python train.py --n_layer=23 --d_model=160 --head_dim=64 --norm="layernorm" --positions="rope" --parallel_block=false --init_std_o=0.00291 --init_std_down=0.00291 --init_out_by_depth=true --beta1=0.95 --batch_tokens=65536 --steps=3740
Each number is 500 + 40 x the weight over the matrix's rms, rounded and kept within 0 to 999. Layers, rows and columns count from 0. Numbers have three digits each.

# down: layer 7 MLP down (transposed), 640x160, rms 0.259, rows 100-142, columns 0-159
# up: layer 7 MLP up, 640x160, rms 0.262, rows 101-142, columns 0-159
down100:484543473473441477511555458474582434499570442515526430514497482455475503454493501540458501450457515463497441472505545569514506546572464521439445523521497509457523454475484494518481505499447440443430524608539500527502497508437516511533482515480484477520520524461521512496480512553485488448428568476479483572523526494520461444511541486514571523520580492528528476508493553474571545532535431544486494474442441486592511457496500479530474491450617487427447457423468494494504507563473456
up101:519519501423493426416525494494537491436508493487550568539551496497477561504522487468459529555412564537521526464519537529470556581503572469482454547514464447561535521522522478513520517546495553474539547453481464545543422489501555467531510525516460555483434461510453473495416482514522418541529519511487449452540532539445441465473470421467491511523523501517558471465507579522539457524464561594499537521509474495513572542528396494534534510452502537453522532462496461501464413490504508
down101:480524537460595524481535456545490394406473498512482530524555579457456454504546475510451565572476499502561496492446507500539506586489496490529514483467525486573509488430458561481549563465503543493539503487480506461466537482489465590561547523530496488482478510380580438483509503465457571570516472474503495532509468482578484502556555531453481506521475510541611528443451537501540502497502558560502455448568537484515480479508489515391561475483464517506438522478433496548534511478472447
up102:506565422478493556554464528475566516504516553472524510484522498513516503483408472458503439486470490493504409462483575476472550451526537533501560561526505471528475481513526603458463563464513624528490509458542468522469505463462457500454454429543536504434512593538489513465513511487466503453523487508501454451513500412527431524523478516444449542508480508539498510503447509495415523516487536517485486505462481415507462576497564483494524562503525435470633607543524472491516493541507550
down102:502512514509556516514455491502516520511591503507527447515471422511505510440503475491476461448508544403475508571460417491519613471449417456495538476561511451515497536515464475528471522578441587558461475499502423491551509523450461467500492440433516486468465578545585495469485501490461501522526497567450565516556476420490456483471418486477570514525484469503455470495460545464546445470491597511496522494430475527474517579522482462497474570441545483510555426496482597518516487473521540
up103:441534517516536575389511466522491450481555531540463541485522422433446482521481542470534438534449482534497579443438480488478438578457474517532492436515509540476553509464475436559491514539462529522464444544546510541422475478433495554461450514499498515555469563463496460601568516528517564507491573516507523487466537553481495591484465541536541497536484549556581537477493479503588475520507515493450517522454494564492560447556470515472517482504474522506441528514468580594496472480504562
down103:583497551468469431540481479494471529465484482492471466518383483477504432494484512480486506517504490464490502558587550472491463410580558504470514488518524445560513478542483494454474484439514565452520530503512507433518519530567535479577533441524502501425496529501475501450471520501375496542485479537481504577526518475543508418494528503470452544484530448475514476535514535513449549486523563481530501513555508491466448517515558497503452526515487495526545451533518459436550552486507472
up104:521477501503518541527477482578505552488459528519546590532501360474473519559486458528531458537578510545535488541491552484452525478443492481481486550431493509529524528501432517493494479446503518388474541515454450497537484495513519542494531540473519536462533534499492543518553567496441525504505523543512475482500552445423544442537477546514465439505516452496496428528545467506479505554493504468507546495518537456499450497461511537515474530516553464511482444543524504501502421466478456
down104:537538469462490378404556462479513411550496522481493472509526496520509501519497532529491570529494450482440474497557476570488538490478513530536428458518459474529464524516474508521530496512460491529574600414516509470479532544445467510486484532518553485556483545487446498543507506492505502499561497463504506488489479576515443486488519519480461488498524498564529563504450537520459459509472492507500477499491455519534506441476479459430463494554540430500546507498478568505499537497514515
up105:486521542553456509505454415491402487450481542517484551469428531498521610434492492498507498568545451508557533556480529571528498455533519513550488517467516548489468545456501543456467481490506516550506483532464556484463532507537430503563510428540506482475547563500440576466518474492465511523523506523503460516577566574499596527547471435492568456490495568514454447474469462519464444530464533460488496448594525559458471435542479523515442463517510503529624447521448442435448561526403508
down105:544465487497485492443458475497584486483528485459468476585422508439423364549495537464592538547504505461479527436464437426486528481481486529463495450485463491535547478490457511515528451463484531446462412483482471480488511495553520507442498547441470498478556540456503523533493522517516518511481463416500534510550425498425483502508485529517495506518518486539474455522528506521516540490532425440479517590545565515483582525515495461536552526522417539474463538480535539560528473468493502
up106:472468448510466498496526444495419523517485470566504512443466510533552542498468515478517479520494501572456461425464548471461569484562496476562444477496545531509496479501552505570484555465518450461564510497494526413466533537530572461483471475498488461479511401495539462517449524490452511533520458390446542508476529503566496484514536489449512531500478514553471508476416463552594486518502430532470491492517497491559547473520521519498482522501523455526514493477542505538508526530516551
down106:480432558464516450547432508559592430456497496445459518553501466456530444464521498525483459583530443473496457532467470457521531536495427502504528510487480498480499530500420486511475428499528547519508516505447427546533524431474520508543517520531528516457561600561528475455564476476504540476460542521463485491492513497473485495449524520527531467535561545534480511487523509489459465464467517460468509470562521577459443537467522551478508497522476556495479512471533537513446556469492493
up107:444523513602547529538479445448401526469519485488528486471500544475456463490476464469445479413533449464488503470558467474487486550573482452478491480559531480463502478456537463529495556434547515475478500473561548464545489572529521522531523576512552509577449525499546444397488462535636484473561473516466489554490569504497542488398493499492441491513543543506498454474439471481499472506474488445492499505520496466509435508458493582520513483492503538462505533507516543550538554466513510
down107:572450532546505460478533530512554510546532472447483494497510492530532583477507455488505493519429494499509450522500425530499493451489567553514514539499374504513509557529490462478539474573492480453485506533487448487436544450503508498476484412446524501467528457479468558492484534479434529517440541476451524477475494479488508479540474493496507455505459491478496493528558528513437497505447538528373513509451547488538508545516516444444440506554520506513502531470523441463518544611448475
up108:479509478556509501544438505522534434552557483511466475553455499446478508552512496519442457528516559472547540424549523453512569470541442505468481511492509483544454504532559507442483475426454529480481462462552425432502537483437548464517508476529428492425505400536490513519479554513547501514546531486580549505471469500538564521479456405526537448473413561488442491448541501523563425498552499508501480572403565442467460446514563471487479463522455570507506523493482512498531515423513497
down108:496518523545466500536435480446513522590509568515565544500550502495464507533528537488418523556474451460477544469488477489491550536543408527588522447474497553543547530437498485478476477550470549525443533470489522564483499485487454450532572496435441454548561448526461431490482494492544555486518504435543494564510461521507460565459572539518518535497468509458411463522569502502565467526505454491514535529467437474381478528486505533447413517450427530528493543519480449522571541543560480
up109:424520534468491462532492617475476464503553508571522487556441551458512498475484506449541533518536566523475520485502443524525483471487502500381481470532527480408476543562544424448545461502471506503465464465449530511524458492442492465501521505433480498440511577532505565463474463441550506500482484487428560479542464473471582532448538493465566538456475457562531488501511526427464492503524527415459499521544537452545519566461451496488447494469483463490509464565510516456435489550490511
down109:483479548540444510487519519565542385523402562455544567430435527500540509489531498445487459493480468424560508464536568500552505449545542471495495495445448489478500530438475515490540478548498483467554489521506496480528543547568584588504560485528484478516490502502467432541453517513443437513511486574559525485515429524440450522474457418502507469526474560540453494547548490488491448481468551528485516482518569555478481475460518476501536498597502536493564534444472533476459619472465487
up110:524530525512499528556459560543452470496468527475558536419517472490525545509506440536547514562508485544542515500481502470454514604462449451490511588475573518483592444522559511531526482466442473528485592454478478470462560431538435570501491474517515540481472471513530432512518528499524467490456515483520389482556463492540446496473515471576487456490495536554497476515429535526481485496490514410522511495383531559441480555561499537466497509445459481473485522460453486529491506544491511
down110:506506543463551365450433498539459486547458515484521534525548563450486455588506501542510496445506442476496501446527488533542528444532475497506544527467497535506491468463525511541474519479501510554531537509563436528657521523447471546467518529520501509515485521499547557502504497526474392553468540548502504457473486439523487476529474554516470454517474438515456528552448499538425563465504524489416456466435549532460509471474499520465544560491497507536499478524482525443565532483550474
up111:518535457484464477548551502490473571444439463479531433427556475520466535551468503523524486540460488494515502432458526523465488489508498500514488485541510474494518524486523570439510466483503524459489488487504498445543528577490512470496479502513474534471509551521556540489490474502464497498550553458490518503596511553543557503575554524517458443520467464497576576479458533474526482476525486505532472506458462480557565543467527548525466409510509417506550578526499458479553495452544460
down111:513502434529514562498558482482466452448459569368502540493523498539516503533473500574478478513528559494514518495539455531509526457514493528521504439444543483414521471576494482526517491473490435508500429461496527539517468492522475487470459512523548505605448603469531510472520492490491456514444514548429435521432552497449510523541482497501448534582532390527521483486528501505483509518510469449505501451455543533446487423467512463573541488421519507488543495505526469471499466509430541
up112:522435535557567457478512500488448532518553526404532485479549496493409474541518542504524463408453521441447552434493520614558470492504499556452516487516508444598549587518451492474465429486506558459446507490485575479477452495480566493543505577514438508428481468472469551485488515557562462518491545520519547451537560438450534534468473430464514551490491535509556508519412499499508510512545490469490521482520506527567493470429548492508421482534445491547523451489456477500484493517548487
down112:495484512447463519514479519497550509503445412510456528496479492479510472426517502487533471542572497533507452565438463390443563537539442455473481529522448525445529495469500476526510551548514458499560475488540456519451559486465454501503466460503555400543478507517505424467489533450444489472534509487524497549441471535577498458498446500521472440497501446451412495401549458469490523491465514535517471528526509510436483522558432490471561546491492512461450552527546486469485509475471585
up113:451538552476500571485539501475498539491456525538483478508500449529519433488575494510488524461502558511526556524477507488472475519541498557497533458561480490448583556507468438532493421489456492523515583482453525569525533475504517527532509457491513571488553567474493447580531404561477548494516488544542472508564542462422474562514428449549508435481500498454522460564474441451517523513567505523502546471473468526552551463532470460483473475453511546476533499491499513444436438525420557
down113:512456483515505455523495519520470519534522451471513450534517510517461570503522481465557438506490457520469426510530457563510489522466446466509477544440491513547446489496530564533536530475530476499539454506495480447524507504488502450517507590492476414520490478539555507467457556530519411490432493514478475465473438530531538449496536537448537465479496531535475551450517520519498485569441517535555469457530536533456488461491518563465530497501496472465467494524525441529523539512456473
up114:535420536432516491561493482500496540515506501486463550541569483471509518570519519513486517519540487552520496495476500458476525515554568452465504508473402431500502444498533422478520423509405534436432442612524487477522512521466488518441521496447462460505471471510370530476540563521484552506553513512526509492492495442510515527461474538523512498604566575498510437501457474475512462531469479430524460548500564542515519560511493444543504513528603478492487541553513525542588463471570495
down114:516499462505486454558529526596518477480539489539527504475564501500514486566510459424499492494552530519512539583521529506484518471624440562476466489390502490497486467410499504448515427477494421411519447538492527474611516486499522501395526574458512553538469499525422527444530550484512455508531515503499509444488481470518459450526425434489554568447479449490484481569487487473487483538556485402531531602556517420444486534506512451513509519483411470496464498458611498520536550455438491
up115:447541491489525504502543507525498469505485499474518463437485448491427492430492529573462487515535512536443566526462561526534493412492527505547536535479497412439505482459521447543480524508519471496466439465547510533492423487481447471543525488624451459485493495466520454526526448549513494486546587592514481424399449469516491518523510505539521573479499469487509455545453609525499559523544471532568459496452548463587535459466465499487511488459538520492517470427565524503542487536445517
down115:543469566515518447482524476478537539480475495535498510513516572455498501537515442524482568575474480479537499535471461519508492541479473484415504457510487498550431527549472536488495416566559471421564499535423492486511465524542529496445438532399471488465470504545552508539464543488456517546524529491478442534564431528474505510499530513538439505496468514508498497494506441540520494476562549523552433485525520538474460537607564510557480525557464504630497469505479497474575454514552470
up116:467479452444432481540533526501457441571498535488526471504457478542531482449446480496436473491610479573468541474510504503519438503500547542486431416559459394440493520484539531536519492500489470478516513529544489457525478482513481506511522503461486402522461472537532524547502560471566457526542495532570518447508490471540432526509506495471486518454529487477443455528505479475553513535470494566480473540570485486490527502562472574511501525444503457516507493567532507494553537519464506
down116:571493582472484528480479470527527425443541452479474478428497483470428504492493519479498432486487472489496484527439524492533494548468423520501502490434476472572488514537499460553482499475429474533464522504543458465484471515510474511457462495526457519538542491473518431552514546490480524507520492486561475518450484483496503506521447485466482472446455476433443513486481505480509486500476455554513491488513476537492454430439581533527380478514529528508520565537478487541448467479517535
up117:542547470586493526562542527531509488451569476505501596519571437527475502498455502460477501509520499492517559583559541534445449525541493486512505563483554510532542441521424432535527540585501448535564454472497518456428496480474508400507509535530482491470502551499478475419495491494532514489549510498525499500571464539465457487522526522503504503459513554521522493532501488509481403444551528486531491492469461512519534453502567456472470493567557499391481516446451561517475506494465466
down117:487484542456505491417459502494437476445522494491492447573557527565529502466503525434534566495473549520453547488532510492566496420477516508485544485471517481594456434500424448531498461539481530488473560454517470547460531542547511488412509508456565526484506463517546536502505545445499448427400506510478460520557505479464505457520497525418540526522516508506505478568539501507548463474555465498505501383535395509472476469509563519507521479573522551523523549530544482521572535477459409
up118:523490507556412470538450491585474475511536515521516495486517415471474441534578430496488462432499499556514483450553505533445502517431534439529441515498462540530531465479446539502523524522446476533494524476554530496436470546554571517447492596478430491457459473543515448461468491451564518494459510423488429545433552468487556522529451442471498526535492528523528551511470430472494466508480508495527482514440523494489527426483533567561481388459547547534572486532539558461510512497456503
down118:505457495518487535470530489519519486491514534544532425500414508529495581520518443510418465563436496576490438469457475411522486493515471527526420543510436591526487516461463431524482492534475420524420465528480483481498520507515474462487405490448507573471449469510422559561431417485469510529508486549512512478474541524505528490483482491464522506483521526432409554459521530503515514553486447489454524510528451542413577424545527519554471573512539423527488477433533477485539446482422522
up119:451518562422502510469542559509471475533456530500456568469504543436514552466488489454441506506552447574430505435546505467476514420493489541510477530466447507472475491446509556507506525499499514604550473437490456536452494453486476421485402580550547523534516510456457489531478469543488449431538498518486495518482518458547513517517503538472529503461542506489440461549505525495450604494423510537574396465492492432445421558505496478527527463525502403543531479552456484488536543574431534
down119:478538493423495551513535564495525485499574552547553472506526485460553493485608512562552470499492481431473586519477519503494531551490528518527565538541406548507560560471560504509524491552555489478435459443499482570428492423504551524545495471474582539426539476504512449454491480433542453441565506532527482468608558451481478566573463499470524547543578528458476436515465509543567552456557518450511474569476547507507495560491474534501464436506507487387447451486467489433519543373464455
up120:492515531511468502526412504522479541512535477513517481508538529466517542468558481433535505515540526455551451474491499496441535502531563466445568538430478499522528494484488487495483424499525430562507390485561519527498516481524518549494475537552473451449530555520560420532480492536462529519479551541516464512499515437463444511466555450556497464516535592529513436572510492532436503478469559503487411445454443522527558441511464513475416500524553497450484496427507586546502442533491480
down120:458461497523534440572478467531511526512522472475542447467517553502413533540509579484573488458491517518572461415449521508575627505504516494537493502463450567553465522531464497521455529533542494545524481428506523498581598499467498543464534562474448415520491502570535502501511505484444477532485538482557500567575541559529543520513407520524510583497491436585514431544448538441461504502552522501489529509515397543471518487444505483497468525438513508499440548563501505433520521492497551
up121:479529513532541525500481457484488493505493457531483492493461444472530395517518519540512464487586416522502512517557483510527406526519428482560516432487478467581517597527524498538511509459445531516492452522425434457545475511446520565472494493452525524485470470468562530492454513533542478493487560531544472474477615474478497514453527478436425509465492518530499583461442503510509487489460488508531488493540447509578496506529494524503600565532497581468413512499427468498528482478541566
down121:479504559464545477444562547561552453528595487448562482460495586487474543510474512464470502552491538455483500485499487503450519411503547478472455530532530503498461476457489489394523483519521453495510541537534494463521508442497500478449432504508502501460491555562468485498527436475513450462469492459442469495519469479508428515517449479565543458468515446506492460485566487492540471535517446505489527469539469491445534414514481487560473568521539437537563499545459494522552482481537459
up122:501473498494463516496559490449436512529512503528484550454444501467536528447513514588576559471486463592542511446522538509497540475486525529534472451485501490502470506502456503493477538487555551525444470459501504404574553496549480546511521525424472476521492488499587490448553468458509457449501464453451534497523566540524505444544461516472416531473483483471517534594480473531514481497489433486515449522466565440534483488408483452514467524489520522463433510460489543499512436511497506
down122:505464466463459495528543498540475506543492586473514506538439547502522494466529443526541497513511495577566574476493440482527477483472524472507482470489496537543479556470484421460489553541502537477527450494579440498487502479529451525458545553480475495473559554498541553534548453542534489533515458487540433546457441499550482492558454524455512452469505422522472554497499474559487517510447475531479536493483428524499463497521497465487462503549422505542626494496527498445511459553570553
up123:492501407486539512543522430488560522492520495459445541470504524490483523482527455425523472490488504457426442514499525532478442452503446565468500528550471456515531502522495495461502505559526552426533470475529478450467470504472527474537425527470529528514477610460519514490451450479506462463563435518466573599513483453553446529485523548457479488509468558451453560553443460501510453513553546498579498560547491520553438567507456481557500517527481519474467518498538526480524469499505505
down123:442482473519490427446449489553495488526495451549466509495466451551523453490435510504490519533524513541482511548459528461542521544505439452516504459460480522505521539435471538512484446423456545505483497547535495594545552536540452550438555485513468487522502494546501520511535531471474553495470531479523491477488448521555547495514506451525529428433461519517538484477568495477498544495419430509416523484471543532483509432473543518434430441411542490451510505495470422499470556472439491
up124:540463506484453576459412540502465486462521506548509470511543519459497478501511520523461502486533407471515491530473465469491520574516484523440462461523470509485476478550522465511588526477508577511498555533521456545457574580461466430482488505432491603517512440570532465449547541544560508580455443529518494562507519498520453479535522524526460485499516504498498439487523503490474468495525496547495487519405537497520496446482540542559443445465498516501473503473521568411559539516447480
down124:438490424550537483512490485543463501456526542584544447517488510529531541443508534470458489458481527466511545532489486486554571449463523520492443438564539495579486436457530572491442470455559479438488534475509442508459567554439462509556548524500490487467534506539574512494508594557500425500516445426529485543553494476570522480465469431463463468505504471433478533532451455475473537547537508557544473499468567541597458505539494471510555446488504504477481511525526501499552537510489504
up125:538566531476533514538529493535462469531518485476480510489492501553426559438509491520488458519522504512459512549493523377549507505545549453576511510483432440447474494540552548468523482485537451494564417440534530497525523456472416469457511509521449511500603456492486477535566445412537481478478486466541527449507528484496521493543465449540522474424494453485481473525484523547496488528515476459483552471475444456494498574481551533523559488518507426498514514462555559520483439479456539
down125:463475534521510566480526515510523484439466485515509534475364448460532460487480474494475470568452555480479453573487538488569498555480468518480517548473538490474422565442484557480451516533506441507507498547493542526452504451544504438503519489474559534519495547479468485501533518545524497554461494516520454530527503483475500501442411468543543499496440578552519543516523456450527488481503524483449521456527518528540450491597467535488483511450540516559488523548457490432537472521490486
up126:529556459519502513476489492559489514459473497485545553500493498520494486544504483458490483499542486423540562493502543548458470488501585477539525490517518470448467453451492461512469485475518532532504460470460447527518536493480500509557448424554490509502514483540492448490496449515532500493496444500394507409498434420471515532519538433500489473508560498465589427532417533547455484561507546535497449499511476624521474511497507465555544485474510474591518444510462547571448544476524506
down126:577489483477476508524518482488530528482495529565523573481453586512443473484499469468510493572503582541494515520487481503530502421536519513554477490484443479499451584551538433440520495403480489533552530509507480463515480519527462444480499547516526408496467519478518492522492537490500455476503520528481465542532457461466555592526562437549455417573500487525533417393552511375473552517505464487529491469502523550447516545509531482515455503497447457507425455493381568507443574456475511
up127:493532460537478518475462596440480538462451516438542445469548452507500506487492422465450506514505443474526501496532563477498530507552543445601486513477489509445530480503498507453443554455494445540441458496493510438515516431542490542488555518485497493443530503528505458528445560471476494433525504451560506471517509482506491527521509491444558511512468579501550536505502509463466529567491519507455460496463505540482443439481509514563501500521457447502494544510492485533509546505496536
down127:507513457491545512442464502540470526565502539438547486477503542513538579507490516472475565441465480436518484502509506522494499497426523515568428482478462477497512483494494529518496547548443510522516430490515533455493513461524496525517540483521504514418569499477644487467441499510508582524512420468567482462570544527529456519456505516495529501543497493474476464492500446532438443475514399524462566473515465588539464506489502579493525511488488512560569485495545513456582524488436535
up128:521532455473480537502491526427474524469509506522440459469461499483466503496492480488509497427458491471508506482511468428543520589426490563523480469527464454648567560546460510510512404462495560491457582563512519537544482521510481471518470548496493492515486510507554491484448592520480468516527514501427497485478555464494461489537560457483493511467494501498485523494499465462541463434476468499540554586439493511539479501505542584500549479496402551462527479477500500497504518441456554
down128:516492458468497485515442467483537543539494593478531549480502462466508486484541497547471482487532521552463454531427458561524469492485503393499554458461431558515513529505479572489518533496564568542457462436441388572497509488535478506510502548487473498466495484429500530526515468464529511512521464517529519525543423531548491479472432492510519561473448534527560517512390468458525537551595456493494519416510449515413512484512480475555518525512560459509466554492534499461435534481487477
up129:518454482497417543588482462490488565502510500481484520507531563491481511533481528472500506515552514544471559477552528526429485502506494468573476430498429563460477458466470456508542499534486520510504509468499546510459531448501559404426405571515584504484615519383563495513549545508537439475508497465533537511485534519549498490488499438483534456442517476435515471522543449477479502553513498490465502452493526445596497501500461465474527501501498535549490497481580561450496488505457503
down129:505546586381534503521465481547468483413493476433573590395427401533476458515469517592516439451477443452517492512495482491482467547531499478553449451514525441403477526487545447515551468581437521506522565507535534467445503391514520587597598550450438437506530519518494508425426558506491504525536437528552453498448463506516545545525444473508500490504514481491462485556484510508453484565490443513520499470527571522473552472525466480542518531571517574496482514508570512468509465490486599
up130:511458462500447540530555533503508435502503520473482530441478492466551544574434530415528494514484512476485549517457485482593491505529508540464519543501531476538467494493456483454557476434588546502453512544492485482540449464501435558424508525477514530505510477500538511468472524498517456600513550476529516413494472534469483503561510479460509490543540548592532493547429573462477543447471466456533475552510499494493526454452477502502497436562500556464532484516450598463499554496502474
down130:480584494530485560482449544518530522460484485515561493463511509472479531479459471612488478592509453464458579507474467388554459387551469476549468481518487479475539481527550502486549514521534404468510478532473547487541633517497541411508479524513497509468448499504497532481542511429495514510488530485452516488522468448498486450497479452528467518518571510474459544512495472610487494524477537495484525490427497490516536518521477485496502479479523503520477471527564527492503538491453449
up131:489501494530508480509551544522459463523503490500543570503483465510479503448513445550455493490511462521441528476516527502548500513452493579509540532409519474549528541499488489486437512495430503483447586554492508471513528574461530503522471525544514448508492529432495557557480514471455495432505523446545459489540533492535457550510564465471406470563504508459513445509473544503450491563489523527449411492528479498493518562470498519493519506478507516540491520497471527540503517524527434
down131:525485493536506500476453498506484485474474523511445462454501519479540504567408528442493493470525560532535487494506429524503546529512478517460483488500484504516533464476531497505534511521539499493494470488497520466535420534414482471487543511493422479464464462573437511520446493494485574481536461471436572516525503498520532445477427525475494538449521500559477598448518457538574508498522530470520594508495503506511483472514518442503519495484446459486464505463454524468493496493511535
up132:554553561458506456539502497494451512506510487490439428479511511460536566462547487467438524559495470535541461408581432499494492418445447523495548447586537521493543508464508506555597487559513471519517535501535546476499473529468528458447458518562470417527509451524522554608520648533567474504436508460495609506467514441558534484557503486461478499507508569478532495433500514491531566453537519514440512480414507485478507468454495533514505428569446527458577513437440541479500477493488518
down132:540453435561422561464515498494480479472513475551500533485538506500484561533549426460516492544529508525483555521583539449503520505450583507541426503454425519519443460483505581420603514556484548584522449466567378503465499509550501534527515508478480490428476449499468484490520446479546470533497474536498532512542435534536498557566496538461522481522485508553512468431490375579470509533492544481557495551518543556529529519531544448543475497440497486426493484511450473494526469545457542
up133:524440522508490475484533412477491511494500562462540482440581512556615483454459534522466478544424502479496522509514500429505477467566540489457484491523503492547508446523483521551444542557507508446540558480510515491470529465515510526506525505523556470594493516505442505508529496539512420466516544462426468512474510515524426501525554518479525422465530497477442456572517513577486502487537498468501518521545497486464490562529483515520489453537505402457471483546495529413513440481543541
down133:469485432487488581479508521564571585493496523503536542452517536555490604520573511438438457489503476471503510510502501524501476480451513428545504535596477492460558466482482488496522476515543543526553528544526514529523482490530500476506402484510511455479488502548484512521497433477485549482548465491487515451523513526564515455500468439559521502460490471467513454475500592479446562474543407427453468525556515531490529458554534580436541495424532521499458430538492542528492453500492586
up134:414577507568541508468476538474438405480563497507481456551480542479473540531569472512534622525437504500512430550554478408468444492473619474502529511548542435520495494490473457521468499602485486504513495507524498518438489495488561441491527507481540501401508525491563523476512550536464563475502480488564537401516513538448473495537528502481437448507471554550530478536489480519433501503441536487520525456539485524522549444512533506517491539501458512474480499459471525420502474559405528
down134:423578552481450541457432546464465434489588485542496413508449512500461487575515466483533480459458544485484425512501554542462496522531476355470531477558519499508427552492512529469538492590532440491480518475484510485567512520501571493529496519574513515515474576538578448480509482572487496482496490477466534427544551542484516493561541504440467519445488496476532448474466541513498435445476551557559512493507466505527501504482540516478575536383441512537431520478471532429489410557510447
up135:484500520433469486588443420491548474502541454535541525490486509542508506449497475561556488542461465599560397458499466558567467568542557472496497468518521527480469532518454468525486490548480500535521598517463480549443510506437540482487508502510493504485475555546498507533494475545542520477524390487462440532541508457545428495465540511448497531512498535483490547547483526519560507529516500480478595513508445462485497585409551490448499482473532441492539519471536471515540491464511549
down135:477517460550527540424533540558517554506440535508537462477533497516490507534535518440451458525566458466531582497574505476453559408470525514450537536513516430435528488451491497480498498520516488480539490462485521492535483506557516461480514495544553499516543502487529470486522551486518500513499599551501505427464514473448486539514455497548503497484519454525520487497433467545474546535488512501500397443487528505510506456526464539545464508490521522524488515572475538526499520539476486
up136:556544494555466495435492479480529555510458464518479468468517508515485498531462517503479501635527555479570543479469546461421506540468560528508540492555439490549502505476463489495488502499502501511510479502478468472555466547499521569489444545450506430462478439534509471546461504512590466443489516467499503395513511529524512492497481489565439489532569546470460510462468478525473489561518498571495526551452464553417570539497513514581492489480515553465500577513537444497553517410448516
down136:511540482556483550451453502461481496485401456469523454490545508472504542475498522525503403508475525456443426500463469498412568473501571472459465535410496470472468544517531531525507550504508439532522499556423502588426546520545434523534474534511568448494426546519477427401500508524476508470436493496587488460431569513439539530491433485525534569455545471433490541449548520531537451467532457510507472605553481503467488511484470496568471537475573565497524550443512507442496468560516582
up137:514428560486596552459512551464464529551455496479579489474552452497473535526485489519531535498540448456555508472534415467483474500496481562489502546510547422499484510564589531449472466536544403471485489458500509510496435496423469448557465531569452480495504530473478546479511487538543513479483478523452556500509480471499468495493512569523426461436509545398523469504552544512511493506509475544470510485482508562530528540598464478443480464483531480420533479469479516524461474478458476
down137:506508486455441431516498467529529447465531485492496499535454539552515490457499470541504530495440496539461494509452492497511504504511511450508535446485545556515531486427403479554478567400421520510525490556443510499458511484515497543453518515458529475496511459525516537511471530490419489547482491512569480536456521460546468463514472431498567534546502481530412493533441558431519473510553526531523516556509498478449499441413548518511525529449468570527490460515547436505504515500444608
up138:432463507485487538476497534524541500491532560526571467465483503513520435528451486549488475449528539500470577518467454507539561433521538466511507468469516522473524461519591540499484490445492511525427519515476444543502463506458507493546513494547484496507496560546544450512540553465469466480516492443555633483445493493512485483467514457538545462501501496481476479472467489546494483455493547508405581464500558474492481499531450539427502455532522557479420546497504469506455488481492387
down138:543548526550475547561430502511467497513496527562434590500604488492514474478433531460524441490474526540468505476510542519529527478516477515584449519488466485587452387542526489523543503462458409511554495449504469512483455475457430363540588539511492507515561483532455458539538510470459485509514509440519474539504512504456409564485544487535542427508491532480455539512536469479475413559509570467489496525474602442544530508562480472571514517490519494496470552524479540514481545517517429
up139:570544485435461508492507498468594460474560565491464500497478532540478546573508507428493444496501388544413475513528479476527527435544505463468492471524500479503470511419486444584544449512569523480553488508512524514434467538493491438493515423487433443500616517542496487528472489483505443416478490532515474450448436477528478576485478509500459517459514554545542444500538467553556590477565439521562517533522512515515449518488531480507478517420473473454493489489579483542517469532495543
down139:498485502541528510525524489438433456529492469460541512487534539445495437494538554489530514494465538435470515593475462517546486473483477531525402525450564496594530549552459455485425566494474468485493456495467535500544486480473506495532512507510544529523467477498580519575433499410504469472536502483502586529517556455482479491556496540461569471551442514507496557498521527463371433537480561524534507471538502524471464456463455525483500525524466495519511514509534542509419423527519499
up140:515506489473506470498535475518496470527536484498468532445532504457431490460557502422516494554498515505442552464565504506464458525497521432532545507484448508561520444520505488538437515476554497495496525500433597450524466503487498437521442514517498500433506436516530513437481497533536581496484439442516500519452506548547558465447505470549494543483549550557494497511442496507469500443573482519488529523433529416514508512520462502529578477509444436473487536463578536531520502475571587
down140:401480455439599511505572476513481538483459470566483520500486548469594494510521495572497500577488503477512501479499493429529520430422449515508491534463580426487577550461519472510481461450513516518510547496507463517475476464627479548438504541472474549449510530454481442554529509483448494502555464500559551491493445539513466505503487515451546495514431508491524494502383508527549467502498516475535459523498507524462510472500469480449462461493478406510516485450557516465517574481490463
up141:504473430559492492478521435417459484508496555468553515461463493542510495539528504498495507529557498475524457494410525479532586469558449491475450513533521484551500545520542497527497563509475519487437510483524555526541458564466451582443541477503462548518458448484506539467492478443499519500469480511541526516457425485486427516556509547470562501482499557455449477552553461422497442499452499509537403511508472479500503459451502570567518417480427525503512471476471538527522495562513482
down141:532577539475486453560493524518474549496481477455546507606447531452506525479411472492484499535485505466565469494523485467437483489518527485555506471546495516504506514464529465518497500540488535524483518570447533550471463497461544483529518552520541461480492451502519484512528518531547507472622602572493395534473518542477528562538483500438479559518450541454500442486506533591523517507504509511511507421493535463476497529487528453451524545459539495462540499474562471418497484535472450
up142:474522431531518440488470541499543497449454436551470445511521463480502471444449426512434490541481555497473507472490500467498446588488519517456570534456539631499526502458541503482479460434476485482530516503561456521545508493563458505551508514567548548484481539507480555471425561459461522537536534477452505512499470546472559460482461476497457445370493535479449511509482522436513481515485534567578500454463531505522492476526529463529571487531523486473454533438560559549507475534427449
down142:439460495476488483553471436528474473516567472494530486447476505468481498533547544509492433459435488455481451591497494471519504549476581539461466476465561545509547455507509494544548436507406524524499455435504458373532426477535474491562493560539480443493547490560536506485521528495492486555498442526499461530494523541533429468497466514502506488431512522596506556538491530514466434529551432495474473416445527524543532506398451603503493527411458497474446526515604446465450489500487448